Each number is 50 + 15 x the weight over its row's rms, rounded and kept within 0 to 99. Layers, rows and columns count from 0. The size before them is the row's rms in percent of the matrix's.

# down: layer 5 MLP down (transposed), 1344x512, rms 0.0479, rows 840-874, columns 448-511
# gate: layer 5 MLP gate, 1344x512, rms 0.0982, rows 841-875, columns 448-511
# up: layer 5 MLP up, 1344x512, rms 0.104, rows 841-875, columns 448-511
down840 096:50 49 53 58 52 43 50 47 57 14 57 62 49 57 56 41 69 40 48 36 46 39 00 47 70 28 38 53 57 53 44 68 67 67 43 42 43 62 42 60 42 40 33 51 27 67 67 51 40 28 43 45 65 63 55 36 30 49 18 69 65 49 39 43
gate841 105:47 44 54 54 21 69 47 49 46 41 34 43 61 35 64 58 41 42 26 60 44 57 32 50 44 36 34 59 81 60 37 55 47 49 40 25 31 71 60 39 57 71 73 33 39 78 40 56 69 49 56 78 52 66 67 76 52 78 53 48 42 52 58 38
up841 105:59 45 52 38 47 50 77 70 59 41 46 62 49 56 15 54 59 06 71 49 26 59 28 46 29 39 58 40 56 56 23 47 41 61 34 48 56 42 47 46 38 60 63 18 34 31 52 65 23 53 58 55 49 27 74 46 44 55 48 57 42 53 60 48
down841 101:58 66 63 77 66 53 76 43 59 40 17 73 26 70 52 74 57 50 36 63 37 25 56 54 43 46 59 48 74 62 46 57 08 52 78 32 44 43 38 39 46 77 44 54 39 36 41 52 17 30 46 68 45 34 49 60 54 83 49 56 51 42 52 58
gate842 092:41 20 55 56 35 42 67 77 12 38 39 57 64 63 36 50 45 57 50 70 39 15 51 26 50 52 32 42 32 51 16 41 47 50 26 45 52 41 30 23 53 42 56 44 29 46 36 51 41 82 43 29 63 54 49 46 68 31 50 34 40 52 49 86
up842 088:63 29 41 59 39 51 54 69 61 35 94 56 86 65 62 65 64 46 43 70 61 59 38 45 56 28 27 31 59 56 35 82 69 36 51 70 20 47 20 64 25 47 43 31 36 46 60 29 33 59 47 31 60 53 72 45 58 11 72 56 36 56 33 56
down842 092:47 41 73 49 45 64 40 50 51 50 40 64 64 68 58 61 30 28 50 51 53 78 41 44 66 51 40 48 62 63 29 46 43 44 37 52 65 37 51 64 41 68 44 47 51 45 43 47 47 45 25 76 37 85 62 47 55 43 52 42 21 47 70 48
gate843 083:60 12 64 16 93 45 59 51 67 46 31 59 55 49 23 68 66 64 22 60 33 35 75 56 53 49 43 43 68 15 44 57 42 45 52 59 50 76 35 56 66 46 39 55 53 43 59 46 41 47 46 40 38 45 75 40 46 62 59 56 57 39 46 58
up843 089:31 71 58 67 37 83 55 36 28 30 56 65 41 57 66 45 28 52 46 58 62 46 29 59 33 34 60 36 38 52 50 32 24 52 64 34 54 51 72 37 54 49 47 29 41 53 97 49 48 58 33 40 39 89 28 34 70 48 36 53 54 44 63 51
down843 085:51 41 40 59 32 70 59 64 48 63 52 33 71 52 53 56 48 55 61 49 41 51 64 56 50 22 73 42 64 69 41 48 34 37 34 41 47 37 63 49 35 67 31 55 48 55 60 66 18 44 34 44 07 38 22 67 57 72 57 44 69 43 57 38
gate844 090:60 53 55 74 61 61 71 26 62 45 50 56 77 43 61 55 43 49 66 32 44 43 08 46 51 77 55 46 74 65 33 32 40 66 38 53 39 51 42 32 58 83 55 39 38 48 31 24 52 73 51 71 48 74 44 51 31 66 53 51 80 59 42 70
up844 092:50 60 23 45 34 81 40 75 30 59 71 28 54 54 32 22 47 71 42 52 72 54 53 47 36 51 51 17 66 44 63 56 28 64 17 74 75 49 59 55 53 43 30 58 40 63 20 41 68 21 35 35 39 51 69 37 71 64 19 60 43 38 39 74
down844 087:47 34 59 52 49 72 27 62 97 57 41 47 55 45 70 83 56 37 63 49 31 43 31 41 76 34 53 43 64 57 43 31 23 57 62 48 28 35 40 49 43 44 20 37 28 52 32 55 56 46 62 53 42 61 69 56 61 38 27 57 47 62 41 50
gate845 102:40 41 49 58 59 52 69 53 60 72 81 34 37 46 91 64 41 36 52 53 43 54 65 50 52 61 70 77 45 25 25 46 56 69 61 42 60 70 63 41 66 55 66 72 36 23 74 44 60 45 57 45 49 45 59 46 68 38 71 52 28 36 43 29
up845 098:50 58 56 43 48 19 55 64 59 62 53 50 56 47 50 75 71 75 71 57 23 44 41 39 70 68 31 29 53 38 49 57 25 58 45 39 60 68 54 46 66 43 49 72 60 54 70 61 38 35 35 62 60 51 32 51 77 49 82 42 36 60 71 72
down845 098:44 57 44 71 64 48 45 47 25 43 61 60 35 62 40 67 44 56 55 41 43 35 40 71 57 56 38 68 69 40 53 42 66 80 47 63 35 62 62 56 55 60 71 51 55 33 79 24 48 69 22 55 58 71 39 43 59 45 52 31 45 52 54 30
gate846 101:52 31 59 40 08 36 78 59 59 39 38 48 62 57 42 71 55 72 36 48 56 48 47 85 57 47 46 62 58 66 41 59 63 36 48 44 60 49 50 53 60 37 30 52 53 84 70 52 32 37 47 63 59 68 60 35 30 38 45 55 44 41 30 26
up846 105:55 48 66 64 55 45 58 34 27 66 26 49 38 36 87 25 59 65 66 35 42 46 20 70 58 56 54 41 45 62 52 42 55 34 34 75 71 44 74 32 54 62 48 63 59 44 47 59 65 58 81 85 50 49 64 57 40 42 68 71 48 44 59 61
down846 100:58 48 22 30 71 38 37 35 49 65 32 56 46 50 43 34 43 69 59 42 43 54 47 37 60 33 69 41 57 48 61 31 49 69 53 58 45 48 33 45 29 42 52 56 22 59 99 33 19 00 44 57 32 52 70 38 69 22 49 60 52 63 25 60
gate847 106:87 53 61 56 65 56 53 53 67 40 70 75 63 33 64 22 49 81 48 39 37 68 54 58 45 36 33 69 55 25 56 89 44 55 47 50 63 76 51 58 29 49 41 54 63 47 77 51 64 48 66 50 58 58 92 63 70 25 53 62 46 35 84 47
up847 110:38 47 28 39 34 32 36 55 60 62 22 65 19 40 75 23 55 35 60 51 67 62 79 48 82 31 89 51 48 81 49 40 67 46 54 26 55 70 59 72 60 55 29 42 65 47 31 39 51 22 43 39 61 60 54 34 57 78 60 33 32 03 40 63
down847 101:71 35 83 62 57 23 34 39 51 61 40 46 56 49 59 62 49 30 53 47 71 49 38 78 53 31 46 28 57 53 36 63 43 50 45 36 43 63 32 49 59 46 39 41 43 65 44 29 63 47 24 76 42 52 38 44 66 60 65 22 67 58 65 69
gate848 102:49 57 33 34 66 58 51 61 72 39 57 26 55 30 29 38 60 68 32 51 40 37 34 43 18 67 72 00 55 66 32 55 28 62 26 45 43 58 53 73 28 32 46 50 41 34 64 47 27 51 47 21 31 93 41 62 30 54 57 56 32 42 62 63
up848 097:83 59 48 57 60 72 57 44 63 49 85 56 67 44 66 35 42 26 42 69 26 87 67 49 56 59 42 67 73 70 64 58 61 52 78 45 43 30 79 60 51 90 60 38 48 38 55 18 19 42 42 12 67 51 60 39 42 43 62 52 35 71 78 52
down848 099:55 50 58 33 65 40 37 44 41 14 64 50 43 48 16 34 40 64 43 62 29 39 49 52 40 33 43 56 31 40 71 17 46 66 71 67 66 35 52 50 90 29 51 62 42 36 36 47 68 47 39 64 37 47 52 40 45 35 54 22 71 44 43 70
gate849 097:55 51 49 75 59 16 84 61 53 48 40 36 91 52 57 60 41 28 53 36 74 33 53 46 55 59 57 71 32 49 30 69 51 50 39 53 54 49 56 53 38 29 61 71 43 52 57 50 60 57 50 49 58 32 56 56 35 47 51 47 34 40 52 63
up849 097:32 56 32 34 41 15 19 52 50 58 59 35 48 30 51 31 54 40 55 46 29 61 19 50 57 36 26 50 42 45 36 52 47 38 57 44 44 71 42 69 49 44 30 32 53 37 62 46 39 39 65 28 56 51 67 46 53 67 59 46 59 55 75 56
down849 097:47 51 48 64 31 42 71 36 19 52 58 78 60 54 12 53 24 30 53 68 75 60 41 71 25 56 61 67 30 60 52 49 46 64 50 66 61 81 45 41 59 37 37 43 59 33 59 38 61 57 31 46 43 48 46 45 42 76 52 55 62 56 53 38
gate850 097:78 49 50 27 53 69 93 42 58 54 75 41 60 31 38 40 40 30 17 64 56 65 37 67 57 42 58 63 57 37 48 40 67 40 54 63 47 56 46 39 52 48 35 39 67 44 47 31 62 41 58 51 54 77 62 49 09 38 33 42 79 44 43 45
up850 104:34 38 43 70 43 23 66 67 61 59 27 59 75 73 39 39 64 44 45 59 66 56 52 59 64 35 39 59 63 53 60 59 53 36 47 44 47 51 38 37 46 38 69 55 71 69 46 59 33 38 68 68 48 75 41 58 55 36 26 39 76 54 47 40
down850 098:42 52 46 41 54 42 56 71 48 20 42 67 62 47 46 48 35 50 66 40 43 34 38 55 36 50 62 30 64 59 40 32 65 40 28 65 42 57 15 24 37 63 42 63 02 21 44 40 66 54 44 62 41 49 28 68 55 61 57 48 34 46 22 41
gate851 105:53 37 44 75 32 64 54 19 62 49 36 78 32 29 24 47 39 43 74 61 57 42 18 43 51 30 37 64 55 40 39 59 57 43 80 55 36 17 41 64 59 70 54 56 47 62 81 45 59 68 46 32 52 30 58 64 14 66 68 65 38 54 29 51
up851 108:08 46 25 59 21 35 41 30 64 37 40 75 19 46 52 42 41 50 59 68 72 56 06 42 52 28 08 68 43 66 43 60 44 68 28 32 48 31 28 32 77 30 25 55 60 49 66 46 54 48 38 44 33 36 68 50 41 47 55 49 62 40 50 19
down851 115:47 40 49 51 40 61 60 45 62 56 69 58 44 49 58 37 71 30 48 43 17 34 54 55 48 52 32 56 23 68 50 33 34 60 43 48 41 57 44 44 46 49 46 55 58 67 87 02 64 40 63 44 41 46 58 72 54 67 72 41 41 42 25 48
gate852 104:02 53 31 60 65 78 59 53 46 32 57 67 37 35 69 63 42 52 15 45 43 65 55 54 29 59 64 30 63 62 51 46 60 39 50 57 50 36 52 61 55 85 36 56 33 30 73 38 76 33 34 51 48 48 76 57 75 49 39 31 33 36 38 29
up852 095:33 48 32 38 67 51 45 33 55 46 43 56 41 73 54 39 57 71 36 49 44 65 53 60 33 73 74 41 56 24 60 58 52 25 51 44 49 60 40 57 58 59 33 72 48 72 49 35 35 24 41 58 54 61 36 65 61 90 42 38 48 63 48 52
down852 104:44 65 15 50 41 66 49 25 50 37 67 58 61 69 44 63 73 69 44 54 54 30 62 41 50 51 48 70 31 30 45 46 46 51 52 40 99 57 33 53 35 40 35 74 38 57 48 52 45 67 53 57 52 51 67 50 73 52 16 35 51 65 64 45
gate853 109:43 25 47 61 49 51 34 34 67 54 33 52 45 29 42 74 40 97 64 33 40 48 59 70 60 64 14 71 42 32 58 78 35 55 83 64 74 54 36 18 37 42 37 54 45 42 39 57 49 30 45 53 65 53 39 68 43 47 49 47 43 65 48 67
up853 105:62 54 84 52 66 35 52 14 52 45 38 45 54 60 40 49 60 37 63 67 43 55 27 43 78 81 21 70 64 52 47 47 25 45 49 51 42 60 63 57 65 34 14 56 51 47 71 60 38 26 60 39 61 46 37 50 64 38 57 42 49 66 57 45
down853 102:48 59 47 29 36 71 36 57 42 61 37 49 42 60 72 30 75 48 32 96 60 32 56 64 51 83 46 77 36 38 55 45 37 58 58 17 35 67 48 62 41 51 56 43 55 48 55 65 54 31 30 42 40 67 58 55 52 59 59 63 61 60 52 45
gate854 093:56 54 15 35 53 69 51 88 54 55 41 60 88 80 47 58 27 59 60 50 33 33 42 69 53 74 08 45 35 51 67 20 44 46 57 09 67 30 40 30 74 26 47 77 61 55 76 53 35 43 58 72 43 47 53 27 22 61 43 58 44 58 38 38
up854 089:73 36 47 35 48 48 44 35 80 20 69 71 47 47 59 40 53 69 31 69 57 94 57 45 83 50 64 28 65 72 60 61 57 64 44 62 35 46 73 70 23 49 71 48 48 60 39 79 69 33 52 53 53 49 65 55 64 46 41 44 26 00 84 40
down854 090:54 70 37 59 41 49 56 34 35 67 32 62 52 69 18 68 23 70 62 62 42 15 25 64 27 49 45 60 37 32 70 53 16 54 41 62 70 82 68 22 49 37 69 52 55 62 64 40 58 18 42 72 53 52 31 33 62 61 41 38 55 63 71 46
gate855 096:71 51 45 47 54 55 30 57 20 66 56 56 63 37 39 52 37 49 50 30 51 53 40 61 58 79 42 67 37 63 54 58 16 53 30 53 27 56 52 70 29 30 41 57 45 82 84 76 50 71 25 65 79 49 42 39 67 68 29 48 45 43 38 61
up855 096:43 57 22 44 73 37 35 58 73 17 24 40 49 63 40 49 23 51 15 38 29 53 35 25 32 55 60 53 67 68 29 75 47 50 61 68 65 61 65 44 46 51 56 32 42 56 52 52 20 47 38 65 58 32 22 03 34 59 61 66 36 39 74 56
down855 092:48 44 44 52 59 81 58 30 26 39 54 41 64 57 29 54 29 83 44 32 70 60 51 57 34 37 54 42 73 61 61 41 51 68 08 41 44 36 54 53 53 37 47 83 50 65 57 42 45 55 71 34 58 46 27 70 51 70 53 05 64 57 52 63
gate856 098:51 41 47 46 72 63 63 39 36 32 36 51 59 58 69 49 46 41 62 83 44 61 48 62 42 41 45 55 58 36 49 55 59 53 33 51 79 55 02 38 48 22 39 40 50 50 55 40 42 44 70 60 75 42 50 43 47 68 48 42 53 62 54 66
up856 098:35 42 21 38 64 66 85 55 43 67 41 43 37 55 48 54 69 43 49 48 32 52 50 24 63 73 49 52 46 67 59 57 78 52 46 65 67 50 43 57 42 55 32 51 27 45 36 29 26 65 61 47 50 65 36 30 63 52 53 53 27 49 41 67
down856 102:78 50 41 39 50 57 35 44 43 47 42 46 51 48 35 84 64 30 79 77 49 54 36 59 63 53 50 60 55 58 63 52 39 51 49 81 46 56 19 38 72 29 44 31 25 69 32 57 40 57 33 40 26 69 30 41 81 44 62 62 52 38 50 45
gate857 096:47 23 57 55 82 44 34 50 87 42 52 49 16 52 70 69 23 33 56 64 37 64 45 44 17 40 47 38 32 30 32 69 43 53 39 65 64 51 75 47 30 64 71 51 58 48 63 42 80 83 64 44 59 36 46 51 59 55 62 64 64 45 52 57
up857 093:46 22 76 40 37 48 61 55 57 55 50 59 31 56 18 27 39 55 65 57 32 37 36 54 36 45 65 40 58 34 64 40 89 47 39 53 76 60 44 32 75 50 63 66 55 60 40 34 65 47 63 27 45 32 43 22 43 58 44 47 57 63 59 52
down857 093:70 40 34 38 31 56 58 46 31 42 39 42 34 37 80 48 70 54 32 43 48 22 77 62 48 25 49 42 59 47 49 60 54 33 25 62 30 65 51 47 30 43 74 19 43 93 53 72 63 47 66 88 49 50 62 71 40 45 26 61 75 64 40 56
gate858 107:35 57 50 62 33 69 43 52 49 46 71 72 47 37 66 26 47 77 30 36 42 45 62 46 56 54 62 32 67 40 50 46 70 22 41 93 35 48 41 46 38 72 56 61 57 55 40 69 50 49 67 30 25 37 24 96 56 71 53 42 38 34 51 49
up858 108:50 30 80 24 54 30 55 78 26 43 36 55 33 65 40 37 52 16 44 30 47 43 84 50 62 31 40 33 52 42 49 51 75 82 51 37 51 69 37 23 26 54 18 81 36 44 76 58 28 11 31 42 58 59 35 78 65 69 32 46 70 54 30 43
down858 107:35 67 57 58 44 38 45 38 61 55 21 73 49 43 75 29 37 32 49 53 48 54 75 44 73 51 49 40 72 64 48 37 66 50 21 55 63 63 59 37 46 52 68 69 51 63 81 60 00 41 65 52 40 67 58 68 47 51 42 51 44 76 61 38
gate859 106:33 37 27 78 60 50 55 30 44 45 39 53 35 47 49 55 59 55 50 54 42 38 48 46 58 51 48 49 59 54 45 67 37 38 54 48 55 71 53 40 59 23 60 34 46 34 50 59 69 48 59 34 52 48 52 36 19 33 45 45 42 47 31 46
up859 105:33 44 72 23 68 50 29 39 64 60 55 40 67 39 67 74 51 48 38 65 50 38 34 70 70 46 53 04 54 59 30 61 45 60 07 57 48 47 46 40 62 43 42 52 48 39 39 58 52 52 29 52 36 72 60 74 30 68 86 74 65 64 50 54
down859 103:36 38 32 46 48 48 59 46 61 30 60 63 37 41 83 51 51 47 62 41 62 36 62 51 49 55 48 69 47 45 49 70 34 66 52 65 64 46 47 33 55 22 62 59 52 70 65 42 20 11 38 47 30 21 48 53 38 48 67 59 59 52 55 53
gate860 097:58 70 53 57 46 61 57 81 44 78 46 54 45 18 42 57 57 67 67 55 45 80 52 51 46 17 24 56 67 51 46 61 52 49 61 43 35 61 43 57 59 23 47 42 39 55 45 28 60 70 61 51 56 66 52 54 57 41 58 45 49 35 52 42
up860 093:73 57 43 39 16 29 16 48 49 52 60 45 72 54 63 44 33 66 53 51 42 73 35 37 73 59 45 50 80 69 83 70 37 52 46 51 36 34 33 55 56 48 52 56 33 67 74 31 73 44 54 30 35 48 39 53 52 47 20 54 50 50 31 99
down860 100:46 63 47 30 37 41 55 48 46 61 50 24 50 60 55 60 38 59 61 38 61 38 29 56 47 74 60 44 47 49 59 54 64 46 68 58 18 48 36 68 64 57 62 43 59 35 57 44 45 78 55 63 43 68 36 62 63 61 57 13 58 56 53 35
gate861 104:65 33 14 31 47 75 34 73 54 25 43 18 53 32 45 37 58 12 45 69 45 65 63 67 57 27 16 38 23 55 43 25 64 77 39 41 32 56 44 69 63 35 29 52 76 46 60 60 75 58 46 34 53 56 21 80 57 56 60 53 43 41 57 26
up861 099:61 40 39 57 79 81 52 41 60 09 44 24 59 59 64 50 49 24 38 53 33 63 34 57 40 31 29 91 34 36 52 74 80 79 55 51 63 34 13 54 58 39 22 43 78 44 56 35 34 48 42 53 47 60 49 76 18 61 48 58 37 56 43 37
down861 097:33 40 64 37 69 36 60 54 53 73 24 36 66 59 64 36 29 30 62 54 27 29 63 39 60 42 49 48 46 18 50 50 70 26 49 74 54 41 55 42 67 55 69 52 60 52 46 59 18 32 73 56 25 58 39 35 44 65 63 45 56 70 81 48
gate862 103:28 24 41 59 63 76 31 37 49 62 78 88 52 59 43 20 64 34 25 34 49 38 29 49 30 33 46 25 54 68 65 45 45 37 47 36 56 30 39 80 31 41 66 08 14 50 49 61 43 53 46 31 41 76 69 58 86 45 51 52 27 54 41 40
up862 106:30 38 53 47 47 36 54 70 59 45 81 48 49 46 18 58 45 76 39 52 64 61 63 39 42 28 67 06 62 38 59 52 55 57 57 33 38 67 47 55 67 46 22 37 39 50 27 42 29 42 50 27 35 85 49 58 51 47 40 43 46 22 61 62
down862 110:46 40 52 41 50 15 69 31 58 33 42 52 29 50 31 58 71 73 46 59 69 55 68 48 69 64 50 65 50 41 36 42 23 49 42 36 76 49 50 53 30 61 56 40 54 57 57 69 15 61 56 53 67 46 40 60 15 24 39 49 54 59 60 39
gate863 107:55 52 99 41 78 60 71 55 59 44 38 50 30 53 53 50 73 48 29 10 46 82 65 33 55 29 45 71 33 26 44 70 18 48 51 44 34 66 57 48 51 24 46 55 37 42 24 53 32 24 72 56 34 67 57 66 31 69 52 41 42 37 50 37
up863 095:34 28 55 58 65 30 46 44 38 60 45 59 58 52 37 65 50 62 46 31 34 26 54 47 53 12 38 53 41 67 07 85 45 50 55 55 38 45 73 60 53 27 52 83 39 45 51 40 52 51 72 29 65 50 55 55 26 58 49 81 25 43 39 54
down863 103:68 41 74 39 41 54 35 73 45 61 39 57 55 51 53 30 77 63 46 53 64 55 81 40 69 57 73 76 46 76 58 48 35 34 59 43 35 25 42 64 73 49 55 65 49 50 55 63 48 28 40 76 54 61 16 65 51 23 74 37 51 63 64 59
gate864 100:44 58 63 54 58 32 55 47 57 73 56 62 56 21 48 67 59 39 55 64 37 52 58 55 39 44 59 59 59 56 90 64 51 32 58 17 44 40 65 61 52 31 56 35 58 37 61 62 46 58 73 59 49 30 42 56 19 63 51 48 48 56 55 55
up864 105:38 40 46 25 77 45 58 52 46 76 35 40 55 45 28 66 58 73 46 64 47 68 58 21 51 52 60 83 59 70 56 64 55 75 25 39 73 28 81 52 50 49 36 76 44 56 49 33 31 62 33 43 48 60 27 26 47 54 60 47 50 51 68 26
down864 099:45 60 61 30 53 11 23 46 26 52 48 34 47 54 49 53 46 25 32 71 41 56 36 80 79 33 59 61 49 40 47 61 36 63 71 46 45 49 54 36 51 21 18 53 63 55 53 62 46 19 55 48 33 61 69 41 68 29 58 47 39 61 15 55
gate865 094:31 80 58 69 53 71 63 30 55 30 50 22 19 67 75 38 46 68 14 46 72 38 50 69 32 16 43 58 38 19 47 45 52 33 24 68 35 46 65 32 49 36 35 67 53 47 62 53 58 57 57 76 29 56 45 50 54 26 58 79 63 42 53 57
up865 095:52 78 48 50 69 12 48 56 55 25 37 43 48 76 44 20 48 53 54 29 61 48 51 67 62 35 59 60 61 27 53 40 38 31 61 33 41 65 59 43 51 46 34 43 43 30 66 26 58 45 37 40 28 57 67 58 51 46 48 72 62 44 64 57
down865 097:40 18 70 30 62 59 29 55 80 35 51 10 41 56 62 48 52 00 63 34 36 68 67 24 62 44 39 69 36 36 78 56 34 66 32 59 37 66 38 51 52 47 68 48 43 50 38 36 63 61 41 49 40 46 41 11 49 65 40 37 40 16 23 43
gate866 104:59 34 61 82 62 68 63 30 42 46 53 44 11 56 54 56 57 80 51 51 64 61 90 59 60 77 68 65 60 71 24 43 57 38 16 37 59 72 46 78 52 42 54 33 42 25 42 38 34 31 35 32 40 51 53 55 52 55 31 39 23 42 48 42
up866 102:45 36 52 63 60 55 54 59 26 57 22 70 61 53 62 74 58 37 37 78 55 50 71 54 61 72 18 28 38 56 41 67 47 37 78 91 41 37 61 18 45 74 47 47 20 77 29 81 43 56 32 41 54 51 70 59 71 51 58 46 69 72 69 34
down866 099:38 67 36 79 42 32 61 86 66 43 44 44 45 49 50 35 39 55 40 52 48 69 68 44 27 89 46 50 27 27 50 48 63 70 50 70 39 34 41 41 65 48 38 25 42 53 63 42 62 52 36 40 58 27 80 75 40 70 37 33 30 71 34 61
gate867 106:37 21 54 66 53 23 56 57 23 69 70 54 51 45 46 58 46 44 40 50 30 17 72 34 53 83 58 37 69 60 58 33 44 51 45 63 57 58 71 57 30 59 28 40 58 49 49 47 58 37 73 72 65 73 33 53 37 21 26 69 55 72 42 39
up867 102:64 36 31 51 48 54 58 48 55 49 57 54 92 51 47 61 29 45 63 40 72 34 30 57 66 23 36 20 60 43 15 60 52 46 28 43 71 57 37 65 52 56 61 66 57 74 50 60 46 47 61 43 57 43 77 36 35 52 64 71 38 19 44 13
down867 101:65 24 48 47 57 72 47 45 70 31 76 61 47 54 37 60 49 60 52 53 67 34 52 64 51 49 28 58 66 32 48 60 68 57 32 36 62 37 33 71 12 49 60 57 68 74 45 45 35 50 36 26 55 67 50 49 78 71 39 38 68 41 43 60
gate868 101:34 37 65 52 29 63 41 44 47 28 66 60 43 52 43 23 86 48 38 51 42 15 47 55 53 38 60 33 57 54 54 20 48 66 57 60 68 24 65 66 50 62 45 46 39 56 34 51 46 51 62 49 46 63 45 38 48 29 53 81 18 90 58 53
up868 102:52 77 61 56 31 47 54 55 47 55 50 54 30 59 58 54 58 50 14 46 50 76 53 57 21 39 38 49 69 64 37 51 56 50 55 52 64 45 67 49 75 43 37 73 47 40 49 17 59 38 37 41 30 58 57 55 57 73 35 43 41 60 45 45
down868 102:63 66 47 47 29 46 61 57 20 41 46 34 48 55 60 64 59 82 43 78 56 47 49 22 28 59 36 74 56 55 78 64 54 44 56 30 52 46 42 57 29 63 51 40 49 43 55 43 49 51 25 36 63 79 76 55 50 39 38 31 66 42 50 69
gate869 093:29 45 49 48 65 57 63 74 14 37 43 69 22 38 36 42 31 50 39 46 47 65 48 54 61 57 70 23 57 27 59 33 57 82 53 52 51 31 59 67 62 36 55 43 42 29 52 57 60 36 43 41 67 35 70 60 59 49 61 56 63 51 51 46
up869 095:27 61 26 56 72 45 60 33 54 39 38 47 29 76 41 19 39 50 45 28 43 38 44 67 31 40 68 90 36 58 31 56 63 56 19 77 25 57 43 42 58 47 57 56 20 34 64 22 68 50 57 40 41 64 52 51 35 51 55 55 55 48 23 29
down869 098:58 49 44 26 47 60 58 36 55 69 24 64 28 31 29 62 52 73 62 82 57 46 37 56 58 77 66 49 44 42 46 56 33 74 55 62 34 27 42 46 51 38 52 50 58 31 54 69 41 51 27 51 23 69 58 39 49 29 38 30 57 17 53 59
gate870 092:70 71 53 60 43 67 56 55 45 55 46 36 33 41 62 77 44 48 45 34 55 71 70 49 41 71 49 36 42 55 75 40 47 46 38 53 41 76 38 48 71 45 51 59 25 17 57 52 58 25 33 24 68 43 45 35 49 41 80 40 59 72 60 46
up870 098:33 85 62 72 62 31 52 56 87 68 46 66 45 49 65 45 60 35 43 37 71 58 43 40 16 73 67 58 67 54 35 46 30 55 49 62 46 62 60 31 46 53 69 35 67 56 38 49 30 41 31 54 59 31 54 70 63 56 47 64 69 50 44 63
down870 091:14 70 11 35 71 56 77 48 72 48 60 46 53 55 58 53 14 65 40 50 36 57 67 62 56 81 65 49 44 49 49 87 67 58 41 59 50 61 55 39 69 51 53 52 43 60 71 38 62 35 40 18 59 57 37 38 37 30 90 61 48 70 44 55
gate871 103:63 54 62 49 59 41 26 60 48 71 40 30 64 38 68 69 60 45 71 48 54 42 80 77 44 42 57 50 51 46 76 65 52 34 44 35 50 32 62 37 89 48 54 65 69 71 62 64 38 29 44 38 70 31 67 32 54 43 37 52 46 60 26 49
up871 105:37 40 69 57 55 46 57 26 50 34 62 51 66 87 70 49 48 56 46 28 38 48 99 39 64 47 64 25 36 65 57 29 65 16 57 59 74 44 44 18 27 50 67 55 46 48 42 54 39 67 38 56 37 59 22 34 47 70 47 61 31 54 62 61
down871 105:37 55 75 51 40 58 71 39 34 46 53 99 49 28 54 49 34 64 37 58 42 24 49 58 35 66 45 44 39 39 34 31 44 53 75 54 55 48 46 32 43 53 57 37 34 49 61 48 33 46 78 49 71 60 38 29 69 35 46 60 59 61 66 47
gate872 094:11 89 46 43 44 63 41 38 52 57 34 42 56 43 53 66 34 44 55 37 47 40 41 29 68 52 20 42 66 34 48 53 37 70 75 37 40 51 62 58 50 56 88 55 66 39 33 82 56 49 40 65 86 64 26 71 98 44 74 55 54 42 36 39
up872 097:61 65 75 47 59 76 26 28 52 55 64 63 64 78 50 50 73 56 56 53 50 55 59 67 17 35 45 48 57 54 48 52 59 46 50 33 65 33 43 39 42 34 58 51 70 57 48 67 35 42 26 56 46 47 53 70 39 69 62 58 52 63 27 27
down872 096:71 64 35 58 46 20 53 66 41 29 59 59 58 41 65 34 44 38 47 39 56 17 54 58 35 28 60 55 62 60 65 61 56 39 74 81 41 21 53 48 27 58 47 49 33 38 64 29 27 53 64 41 60 99 47 61 59 51 55 39 56 46 58 49
gate873 100:37 80 46 53 40 62 58 43 65 46 91 07 54 72 30 56 32 67 48 56 44 52 50 68 54 26 57 39 39 28 55 38 47 48 19 45 40 34 44 32 50 39 71 44 53 54 29 64 45 53 34 48 49 77 57 26 52 54 64 38 31 71 41 58
up873 095:56 93 58 42 48 46 72 67 40 37 38 59 28 63 40 59 42 47 35 40 65 49 49 42 57 32 27 38 54 62 64 59 65 53 39 52 48 34 67 65 44 28 18 26 53 82 77 75 39 41 45 45 37 48 48 58 60 89 56 80 42 17 63 39
down873 098:73 45 37 39 61 53 25 21 55 57 38 49 23 50 45 68 40 54 75 79 26 63 45 42 45 64 55 86 68 57 74 62 60 06 48 40 66 40 44 63 68 54 35 19 51 43 78 26 47 28 38 30 31 55 47 59 50 55 60 72 46 66 44 58
gate874 098:63 42 18 26 58 65 18 59 37 45 66 36 46 60 66 56 56 53 12 48 37 48 36 61 31 39 38 51 53 59 54 48 51 46 50 71 45 55 36 51 63 51 28 72 62 50 65 30 44 17 57 68 69 74 30 42 42 72 66 29 40 32 30 38
up874 097:50 57 53 29 73 80 57 70 55 58 58 69 42 50 52 48 36 37 40 68 20 44 51 43 22 42 40 58 58 40 48 22 59 48 56 46 47 51 62 63 63 51 36 61 40 59 41 63 34 54 43 83 44 58 47 61 39 59 40 67 65 32 40 42
down874 097:43 62 47 37 75 47 69 76 52 62 42 27 44 67 61 50 40 62 45 40 40 52 40 20 61 42 49 33 43 56 27 32 45 51 54 57 60 70 53 43 59 73 50 48 53 57 72 62 46 71 37 37 41 42 11 28 33 65 49 24 40 28 38 58
gate875 096:46 51 50 50 69 60 47 74 72 66 39 38 33 49 43 72 85 50 53 46 62 49 78 40 35 50 50 48 45 61 26 69 33 36 40 61 24 18 60 72 71 63 61 34 13 26 68 69 39 50 44 24 08 46 59 53 55 70 32 52 51 40 45 44
up875 099:88 51 50 45 32 69 53 60 62 51 52 23 34 57 73 47 54 53 39 53 38 56 40 64 72 67 79 62 58 53 16 44 47 63 30 60 78 55 60 47 50 31 47 76 43 75 40 52 51 58 58 67 60 69 39 50 26 68 56 69 39 65 27 75